Weights of a small GPT-style language model, trained from scratch on English Wikipedia: rotary positions, attention and MLP in parallel.
Each number is 128 + 32 x the weight over its row's rms, rounded and kept within 0 to 255. Layers, rows and columns count from 0. The size above them is the row's rms in percent of the matrix's.

# layer 5 MLP down, 96x384, rms 0.227, rows 34-41, columns 0-191
size [ 98 106 101 100 107 102 101  97]
[[143 161 168 109 123 140 177 150 158 109  80 124 109  95 128 176 134 124 169 180 149 133 239 151 153 128 164 126  74 115 122 129 136 136 157  96 144  89 137 112 129 174 115 180 132  78 105 101 181 145  50 131 140 148 118 175 173 128  83 166  99 133 133 129 110 144 156  91 103 166  82 154 161  99  97 132 143 110 132 176 134 145 157 118 195 120 194 134  63 123 208 133 133 117 209 118  58 140 150 106 127 142 149 122 135 169 142 122 118 103 173 103  74 163  97 129 128  82 150 101 102 116 103 128  83 162 134 123  58 174 163 116 116 105 109 156 150 128 131  93 107 159 177 102 157  92  98  92 135 115 153 108  98 108 187 175 117 141 156 111 126 141 175  85 136 131  95 140 113 101 119 207  86 123 152 148 172 156 106 142 142 190 170 164  59 173 112 128 138 119 175  90]
 [ 63  49 122  98 140 122  98 110 153 119  76 133 129 159 145 107 135 139  97 112 165 153 175 106 102 105 167 115 142 151 140 126 185 136 121 125  80 151 130  95 156 157 128 140 120 162 100 124 150 112 153 102  66 110 109 163 126 158  93  89  83 153  80 148 205 132 180 130 121 161 123 192 145  80 148 163  99  73 130 101 141 109 200 140 103 122 134 128  99 149 196 147 133 164 174 167 118 118 102 105 148 115 211 176 156  73 181  98 122 135 144 162 135 136 154 138 118 135 134 164 103 141 145 160 147  87 137 132 125 131  98 107  96 137 116 114 124 140 156 100  76 219 183 100 135 144 149 175 129 109 175  94 142 136 171 162 193 175 156  51  79 164 142 120 107 117  67 156 149 187 155  87 100 126 135 114 135 179  96 156 135 102 141 171 158 158 131  87  95  80 136 129]
 [169  88 199 115 164 111 108  99 135 158 141 152 124 112 119 130 135 127 109 139 127 113  60 129 112 100 106 126 104  62 156 111 101  77 126 118 107 118 108 135 149 116 135 146 169 113 174 182  65  91 137 107 136  91 124 131 126 123  88 138 178 164 173 104 112 187 116  70 132 129 136 129 139 115 133 149  88 172  69 106 134 126 179 135  44 142  19 150  91 137 152 121 109 142  76 144  64 111 122 136  56 148 163 100 124 139  91  67 126 147 118 137 134 110 125  99 107 112 122 108 155 104  76 173 159 118 149 164 146 135 105 153 150 188  80 173  69 204  89 186 151 156 109 138  94  82 169 149 121 174 139 132 144 159 156  92 153 117 176 186 139 105  99 155 177 131 116 172 144 145 102 128 207  77 145 109 158 140 104 112 196 114 101 176 174 182 130 183 140 104 161 115]
 [119 153 137 139 124 121 137 100 151 131 101  98 156  95 171 141  94 131 168 143  82 116 116 117 108 138 146  89 105  84 136 135 144 127 115 118 142 173 148 175 105 189 111  57 173 145 113 106  95 206 130 108 128 141 115 120 133 136 114 110 118 151 101 172 112 128 135 173 142 131 125 140 183 157 128 156 200 118 202 176 101 106 153 192 148  92 193 120 171 138 188  74 116 113 200 167 102 192 103 208 171 125 165 110 185 128 160 104 175 184  77 199 144 107 139 102 115 148 115 184 133  62  85 123 139 109 165 147  53 154 125 119  97 107 129 138 165 113 170 129  79 137  98 149 121 171 136 166 114 112 117 112 114 111 132 139 120  92  86 126 145 137 187 112 123 113 124  77  74 172 128 173 138  54 103 193 215  93 107 106  91 138 144 125 123 118 130 192 161 149 179 114]
 [ 64 114 117 115 160 169 101 133 156 128  95 112 103 114 107 152  87 159  56 140  70 115 171 216 124  95  83 179  74 129  61 112 111 101  91 155  95 127 138 141 112 147 169 149  74 169 184  94 166 146 183 126 157 113 138 106 145  98  89 112  81 113  26 169 129  89 141 109  99 125 114 111 143  71 104 132 152 196 109 128 174 139 101 128 155  72 151 103 127  65 127 118  78 157 165 141 129 145 143  94 137 115 171 165 188  90 122  92 131  45 139 165 120 128 123 118 109 132 137 116 125 130 150 158 132 166 105  88 148 101 153 114 140 111 144 168  41 191 113 128  72 168 154 138 191 176 119  86 147 189 148 157 104 100 154 106 163 116 112  93 174 135 145 150 113  73 158  98 103 159 158  93 134 167  80 193 139  51 116 149  73 142 103 118 108 122 100  78 104 152 107 110]
 [ 94 152 136 122 189  99  99 133 124 151 177 140 109 122 139 177 100 110 120 159 104 113 133 103  94 120  67  56  99  91 164 130  93 154 100 108 117 124  98 143  92 196 135  33 147 144 138 116  78 138 111 130 193 126 136 147 160 100 130 125 144 138 146  80 100 135 131 154 222  34 149 129 106  77 152  94 167 130 113 121 154 120  81 140 121 146 157 156  95  91 110  95 113 121 159  93 133 125  65 159  63 125 141 120 101 162 113  99 121 217 112 150  76 177  62 148 143 115 120 170 111 188 112 101 122 112 144 167  87 103 101 136 120 146  54  75 193 154 197 122 207  89 115 134 113 128  96 174 103  98 127 182  66  99 122 139  83 103 152 105 164 123  98 130 119 110 118 121 135 118 129 120  88 113 112 171 141  82 182  96 142 147 155  89  96 159 113 122 125 122 191 143]
 [120 166 146 154 152 151 123 119 118 119 105 191 116  98 104 198 151 106 121  88  93 123 169 167 120 122 122  67 130 127 121 126 114 181  88 112 109 189 154 123 105 121 127  81 125 155 201  70 167  81 123 100  55 126 100 111 155 117 143 135  39 127 127 115 127 124 188  86  71 115  84 131 171 168  89 183 176 116  63 134  89  78  97 145 157 142 201 190  59 132 165 111 138  92  75 113 108 103 121 151 162 133 147 133  78 145 154  92 153  75 118 173  52  93 179 134 136 103 118 146 101 140 110 140 186 172 134 131 188 144 118 124 107  80 111  96 128  97 147 133 101 125 120 151 164 128 136 147  83 173 168 145  43 124 182 134 115 125 151  98  89  91 190 107 120 122 157 126  75 117 148  81 126  95 177 101 124 122 138 117 166 129 125 152 102 165 174  71 165 173 175 165]
 [132 120 172 139 119 159 135 137 138 105  74 177 143 152 114  95 193 141 138 117 151 174 154 108 130 143 146 144 153 160 118  65 138 135 163 150 129  67 147 114  78 139 157 134 160 141 126  89 111 132 105 133 165 103 184 180 118 191 141 103 112 108 166 130 152 136 171 146  80 133 138 154  91 127 101 144 135 130 133  90 186 108 137 126 113 163 132 146 135 182 110 111  82 127 154 144 140  99 159 138 160 136 130 141 129 154 150 135 104  91  91  55 118 217 117 138  96  86 111 133  83  52 128 150  75 121 154  98 148 191 125 175 132 151  65 161 203 148  89 106 147 117 119 114 145 231 178  98 148 128 145  83 145  69 137 125 105  78  78 197 103 159 172 129  96  77  81 129 148 129  94 100  96 152 164  84  73 133 102 111 158 103 173 190 123 123 139 125 164 148 103 166]]